config = dict(
    num_hidden_layers=9,
    hidden_size=256,
    num_attention_heads=4,
    num_key_value_heads=1,
    head_dim=64,
    intermediate_size=704,
    vocab_size=8192,
    hidden_act='swiglu',
    norm='rmsnorm',
    norm_place='pre',
    norm_eps=1e-05,
    positions='rope',
    rope_theta=6300.0,
    rope_fraction=1.0,
    qk_norm=False,
    attn_scale=0.125,
    bias='none',
    tie_word_embeddings=False,
    parallel_block=False,
    init='uniform',
    init_std_qkv=0.0299,
    init_std_o=0.0,
    init_std_up=0.0299,
    init_std_down=0.0,
    optimizer='soap_variant',
    learning_rate=0.0042,
    beta1=0.95,
    beta2=0.95,
    weight_decay=0.06,
    lr_head=0.00496,
    max_grad_norm=0.5,
    warmup_steps=200,
    schedule='wsd',
    decay_fraction=0.756,
    decay_shape='linear',
    final_lr_fraction=0.1,
    batch_tokens=65536,
    max_seq_len=512,
    doc_mask=True,
    z_loss=1e-05,
    train_tokens=331800000,
    max_steps=5063,
    dataset='wikipedia_en',
)
Each number is 500 + 50 x the weight over its row's rms, rounded and kept within 0 to 999. Layers, rows and columns count from 0. Numbers have three digits each. The size before them is the row's rms in percent of the matrix's.

# gate: layer 2 MLP gate, 704x256, rms 0.156, rows 394-410, columns 0-127
# up: layer 2 MLP up, 704x256, rms 0.155, rows 394-409, columns 0-127
# down: layer 2 MLP down (transposed), 704x256, rms 0.142, rows 394-409, columns 0-127
gate394 087:571521437443527517468473495439447498484475426425521457455480512524425496567459459514583565442593517539568543397439505519554484543471377510556429472539479496540423525514466509506483542535467521484462589448436526431540523605469494542505486415492516556562475530419543481525465475440564495644537519459495459505539517451496535547481405524511589534449541447411579529655477514554438458499484
up394 095:489383523427399438536543508561619519385451549546574483491475525506539424460499509441405484504561471505508479450474593543424401461540561525469495521464573517528552489501480509505531507552526468449548460510518442467509486473520434573504439482582457436431461469582516492412574463556430505488575597443559521509457415494513488471557484566442498495445507437542500471485572576460557510446436
down394 101:522444590464394472450461593530457532445433480617479524478545546480522418489525494498461429501477545424504535489449481529525544425460497543477410507419576518564548472444499551487495654525521546496396471564478503547524521445552505481461571416627435502455551473540525472488604541477413456574492509439478500456438478524509521606470520579420534517439515588515484479498545579434540467479556
gate395 099:498553592496446452562404578503576514536547469510546450443614541514420490431498512500570475540550517544514445567528562474565529459455507492532512526483555541465520568468556463561497547479542550439492508453506577465554430547506466503533558456496601560386520516576469561444365455446417430469462470541404482496478492450504573529478544522495466436452508590411532443457567443488560527499573
up395 102:524538459506420532409490508418457422487502592533557448491517539558522569525506539519509502552449531529514389461582487528476484519510492534515600519482492505351578504479581443544503426513430505558575443520566598485400460536553530508465538472491456541543404555567464468505556507506455596524490474519596602440529500497454485456464497557540427420508471489445562504510569535504495605511505
down395 098:515497479445578534605464546513533575491553491515537587578577521535512521393459558484443444486503533468537612492423466482529432455367558469536504468524489479507447621515448461546537503442590497484499470417525472458495452554369516577492536445472489585447545492451487520491485511378466381495445491517467391491466494465537491557443523471456483500496451509452529490471559436535523490487605
gate396 091:453424515507486463548530467389425474483494473498591532486582495488495470466379493446488464476475508486541594453476532503569583545506519455533571477534486534512485463539543583500459529467531510566505556436469593401419479593459510482473546422481441568458462528517507524452453415440495468505405497482555487494507474524444397503550425514479440413459619508553572488440534522502552505557538
up396 090:490472518430444384526413459497462558583486497528495527552511569453550461487552457443475493460621468439457503458514448562476448495456383399536529525519560527483473534505500428551517521523564443433515482501462556539483491437576534510595535449438492533522503488534480475505495598546500512516419466541500462516471484447536626521536575469490504589514506535482423516530476410452512485482476
down396 090:368498500539492504508613499587490528542487540533599530463421504449453562400517536494524440449497455514546506585470533498402573523468491625536641455480516578491547493516534488452525507491421467545547513483419426502451485523458588502444452529514424443494373518510545469424591586537511501485483477493506520544563626504455455403564437602491550472451506441453535495457453524529525476586523
gate397 110:529456480566605473499513490592560493538492539532536469430488521503512482494614517445488542555497597470447465492487464474557455451570539527452560479457487545460584498538393496467458424595466508524554433464537545513498476429606562466469445619469455466554530542549539486538497483502411520566508554541545427569481469577444443526538590585484463511466425484478530583524622496468483547511447
up397 107:587499495540587469537489470572534502527455521495502505478485465576425458439505484392482539410539561535491470557415466433513426530536490621498432541428497487503495503532466502453499422514483504549463455398440574550533450511457550435487525588436476498582569499543448495538523477457471489539390499529522557452526412553472398513530526490490527594491422526489507536499537457546495422451569
down397 106:593476462498475530491445586465492477439514551530579399546452534519517513554550408430477509338500482437435551525497604556614467557493423489495457397372515500583546614530475532569485529566460493537447496475571533431526467521476557433512513566472538429407507386513510516597484498428494339396528535453502517442454482603470525440559568560495481443436449556478508473511556553537508516476450
gate398 102:433448518487462519461552530535482494593388584506511440404581485545469494513505521562477522523538479459572519547531481517578492370510581475509508450509504538573485562471491639530546441482560513472571515549527462467455457501489597506455480527526478551568535584494492558479542418491465464534529536633508541464526574543545491526504472514417510526575545500420509555447505527539493550460492
up398 102:576535467456516532520465407476485538512516515454472403514459479486471522664444492467617505504541566499505551493403463473557526531555406449493519501476541449440505474447522426466512484470461444452568527441432508555464521439516439546541609435535452494528487597488451472543446568550475435588454449470470574489510515428477508522483417455530527447560535534600408528610538602488578529504423
down398 105:554561497520430469519478446554541447485525494490426528520485486492500523515510483589508437499522601437443485535452464444570473497580466518528452589556504434543492452454501466550431527575412466472413560459448496543481540459506358533461487490408539508374511454488554429407449550486497450499529547445532569528538530488532571453572499526576460436544528607530512602530436503451566573508441
gate399 108:478492524443480515488605564518516507570470388461521493444601571546557506572424547572564426448563440539538438576519520421652525470530508540535523471565459561564473483465531483403415547506547548496504527571513526474460503450496570534505520524540516421536588441490532511493510478608518496508570534535500469492522505533434538539422565536536419523446431491552574521470466490512410597431504
up399 109:532452544507475464517533471444456523494525535468481517499444489430525417505494496455588565548468510500553563483521531446456525463431591548515478520467525462491495519529456462526425430521465465519550546496537518485355488416414510537589545452482448512491392492518524496592515491501589391443490392491459589550442542549515483441561548538499452494520464371477521525563495527592497618437459
down399 104:553537573568530408498556472438525468528550496554448493540376555499540365508485423553534491525430534497471538462486454470410555568484539471496501484570505458486433412584475592532476455548437536498438484539474510517480450474458442524523554513525545554491469497457473500525528562568548432514513498452497510506500382534534470497523437545534451483459511497535488471560464449485551500428461
gate400 099:513528371535481504504548596479559546536466488503556560588466548447609533469514495443528426477428547401495462516583463469561461488468603573532470457466437460508477545480572470508456457535493521455504419475485489540476543429596466534602446512496437378484465580487522514504486499571436546463440526484516543468586489496527531468466574478592528473458530574544484571493481485480463446499504
up400 102:527554581438579509489473487565587516428547487477554542595502477532563536512588535463448445474542472506499532546466508462424549526536560422537540588434535398446444543596531495434415554439477545524479543451553537515478558456531538442454562441459528500446504481552451520425559487485407536430487430531446470534514566408519487569443511466460548404491424479541501452505490515440563467571582
down400 104:444507552429508538448502600418530561476559466495570424606454489480501487474508400498458477466508510445539479578488499516558512578516520548576520480492532483430461614476515569448476564487492490418533515549515501446450595524513540444502417543485478536424502514513401496502536584542497386434493498517461446481479487527581487437469480526550470432508413568497573383487577519473556522460472
gate401 094:556541452487447505468417489535483624528475463523658503491479578505444483552510508475498578477441527467437488551486487483444556492450513600520460433494431524555502546514527485450445486447536583440529489470474605584599468486442543467458559462583546436493547538527539568514522487481515572545443438499394467457400451488503429576422508485478507500545510558576601530551480474500466500576570
up401 095:458580527522491482529415550559449457552519558464527530456479480459478423469518515584353572571560432467540460476440547447534527536546481415533544467491354504553499543529604407526455507538562547525445456540396520522513484547461521479526413498555540469524541497600449524485502466559526573469484465445481564433462538512473432489495598504469545482445506539596492550561441515553474536548592
down401 094:576613489455472387515502469489485527538503420435499509528485571506350484448510496503566540408526505405459522481473502488424456405432472492511565475501523566505540549489565530486366455472545585559578543455478509555584454546479465475482516523507473487471488498513493460550492523591534582527549511475503447456470450460519462499502455544479518503511402465513477455456389534472545503459544
gate402 091:404622479496530493460532478542521496519547518498486522460551518543491467569465533499462442512565531462514467588529475464470433571448509509556480535522527577545543512433546594533550478556596472450569485519501528546464427508517516537494526524587446431489586414451445597553419490517478604443461477483529528529509521497441470375512436519543464571527496543484499457512589637538575483527501
up402 092:534511484478498609553549541385469412462533502477488447577443474449571480475465516596519477469552497507547511383468489494569505462580569433462544493587511537511499488471462469532492560517446441624412556488510549513483551466520549529452432468408436505494448609499499421495544520589585517477524581499472424492518534521516494538528487454477540432538510486503518526461491449499477489481536
down402 100:471531537492549611535482536495484499488429432600367408527404494441531538475516491506560533477470497563454445512499542466564568482488491516442520524557527497423418441539500504406425459480504557505454512511412516426530552532491473418399516545452496577552419578470632530398558545540545474505475556529482464394483467597509495594525570515435583432598477486593471516487519541531436495465575
gate403 101:481527539428428474553488474589505577492463544542520557416451556569444505483538500588454465597506473470431578442551560503490536477554488554534484507478491519466587514563530389500430476477465580552521476460567550467560544439618544493469435522434566489404462577431501429593448490425529584543487502462491480425529586453531554540442528521529503492515424623446447489534515498433552502516504
up403 096:450486486539613529482551406538526561528511479512494500431483598490527473556509395519588451513481495458443486413513566506482440536493532542481571531418475469460445568505449365495511471447458498544481420548525476531511566476501475502507435487511496399418538578515537447564441415491582587499490467469603480525529496449467555495444544494476607459500500578540475499542533477512589535501441
down403 105:532502505572418418458520393567529491512471495451441567491467476576496527546477557577451614490552441477538439505556492375520561541453462502575534494539506543526548522535495512523423450590387548563536498441472534438534519472606505545514469497449496547519513458546593502459485381559509420496467441588411485470564573470451565530559480469534417528468443517520539537418438535510465516476470
gate404 113:568486527540587465468495487515443549450485536500506600480529385451413558455540492406481382516550530536490545570495571476558501500465645509514517580533444629542422479430500430489423505548425532566460544418491439495568507510463504483498437600478508452466457494424577486509460519384466499478469502526388564525458482481521481426501526451574563473510505506592505518429526602489618527535463
up404 110:523420535454452566528503519534464435537525525545511467503516534450496528521543506500525526471584407531500378453515524533562481602506436498473427450485486500568526445466439511530576543542521528428510499376603540511520467545511517517496475606566517513491488520480520418453508505620544565502493512461538415457469500388410561479511512466535493484452564429608463461520514567466460512451600
down404 104:416482603572490510492488521400520467526465504552525458544525516527483427475393506504560451462481550578542569523543517535500512548461512590460547409456472494508497547639488402603549427505500498555469597503587500514540457429557379529470428470436627521532520526430448537617451421410500497500560505500435516484544485554495500442491576448589519499463462419460449549413452507430473509552487
gate405 095:499564597444505531536450428566520512502467482466538429394495508489531516509500518510445541425461539545612506535453578535562466531515597511598470462418413528505562563481540543495486458545449545559536475584434484474613535444449505501553489491534625466505501607538430513551512547501530574614535518421579550512497560527541417426449436495567501538485494519513570586449461497481453533436527
up405 098:526445467417437503530491535448470589519476494363516565470548437652606568465431453459461475468394496557488539511432554501460543490493556438540516492492464520470519500503493537532577568468533550513424468516542452470527556571491465521528508560547477459423537529463524415451463523546462527539539446568570561555422550533454441548484485463543528523485444547486461569409520494476449547524550
down405 095:550581514450540506536470549447591522481523461523463476474481441480539544459527437559531547464548438457562470502500514499583484549563598497529403470520561451569547459434503450561513585453344490450440538461452513601551459468503513541520465488532487508556581506467453436548504484568554530526536555562524551535612545509562484415526505553464605451515470439405482476516531535558529578472501
gate406 095:503414411503464519381594536453528394497508453551496458532486430546512542435492528591510562503605486423497526535434504519335413540540539552517483489518601515550483435495515497484447556419472451551437584551485499514574434598480472493514439508369583494484602473493515457474476523557497509518551549479588469486373506473542487531501482509434487558437564550500502513569516452517531488534400
up406 087:405554450487436498459458479510547549455446489483545376524512567512475488521380455508535451482469479496438449506509510505556504572512522554499491431519503539509531486491496473528430576555541401499600434516565558459436519527504547482489450536500500585611514524488477498487463532481545384572450497463487516583560511467615596417550523458446556610474549451469449503500464459535468586406498
down406 093:483546550472528473569481535500426512468567489424469528433556417477597408534595464457583511503425524521448459632473510404565478480481452609471472462443541550457537567473508485425473440558461573475469493404475523495458504468495529480576431493457487548496446547470503590534564612473544488450451519499518467497514524466479445470508399455475492477507560507594538569545355529464436435554446
gate407 088:494456582502604460511488398512527615440613524455470517516477565514476474372531490488535513480472494608548543565511526582568576443534646475574429545566478528415481547475457570435479524503496473461532495449521536525482500514562530499499591590453506510423452493507517544540519542488488553535507427465442495504527551419553533566496526430520482530523497470508439434403441606492486488541552
up407 095:629422475533460438526499452525530510439521616457465537442594459476557494514591516421560448518560487496524510434575460461533455493493491499495519494468448557467491431456457464537502470520479545548453530447529631531410467570558452449486497493399493480475551517543431490561474531520504490448439548507502494466588481475593535513508525474515552473496474424479555610517542533443443505485425
down407 095:502546499495526489536549550538437492477532563576531526509588517519510520519493540399521435552478558432574478503642470498496417528512525469496499428417501510457555477555483575538513505531560570547472594525493448484475430459544418538375580454447492444616576537557509487563524488468496492527440524533486465486453441534572504522534470530534526502466588495512554596456448513531408503507515
gate408 100:539486500495441501454505533455521456450568527508537475457582492421510473547549451515426432497513462524510493565444556449476405471464541524481462472543531619482511459493506456603532464485540465569573437469502450466518415465509552576456485480584557568445510555507526518570420460492497588445488494518499424488558517460563519437415499435535482552544508437476468459502527496545519290514500
up408 095:568510566496488470517376490474567513454513527489548544511521496501525373602556508504436419515444523477490509528495462540388445484494575527481551402507502550472463465451514479631488455438500387504569517451577516464497415522488547499465560453501510529524489509488492448565479514498527598481500558480572431534527504490534444412558539536425551523466518454552500447616472520501510483561596
down408 096:521482542474371488437464530512505491529593440449580522512481464574515488495608440560547474552565524464510409442429536478539372513471562571481568411479499565426511592515430542552429493467583521544579410518471491449559443478494397544475517508534538539398473487520511483518536447480467568398477531461447498513541547487550525423482555451572491442557500491509552412517544545464537512520583
gate409 111:450476482456514526525501438625464452482505408486565416521540572562684512512540437547486537536459389423545430454422398511505426564533482610524513524464531494470468440536532531495439369517457522508528517457576529527496520476509502485543457486545422568449530460534386448581532422607505514498466606508503559533507455444510556412480437503456488519470515484600529531615536480490457482513462
up409 114:556487582414500483523622551503498453526504504501426492486521541475379423490447456502539499466566573417458591532501468514518561568561449582433526413594498488531499575480392571487489574531598585526535569456547515466513492494584500504441441444461425428448568489447480531555512555438514548551426520464424470607589525481531533525479599644527515493471458383461478467501542520567510491480502
down409 109:534459448509521521498512626493520498540519541517432507568519503483423448547492528398564548558546460517521505529468394501429474501534397509504502554486513526536468529464401510507458547523551521376531500472419494455468501513526506534508462499531564467567428468489520562532433581423536490498483585452480473470512511499451484563530520535519444557487498526506401510505599433454407469482428
gate410 106:523476526573547432582521417554496516452434485554490500510396552551582462476546494473527453434483485576449480603505491485431475459569511517595485521490478417429510576503536518523493413485577641418553539540509467465480471409522447472562514459469483519461452511479465510412507696552522520525441600575402538470465450511484556475537497471487466480470493554524473482543448576523526560533477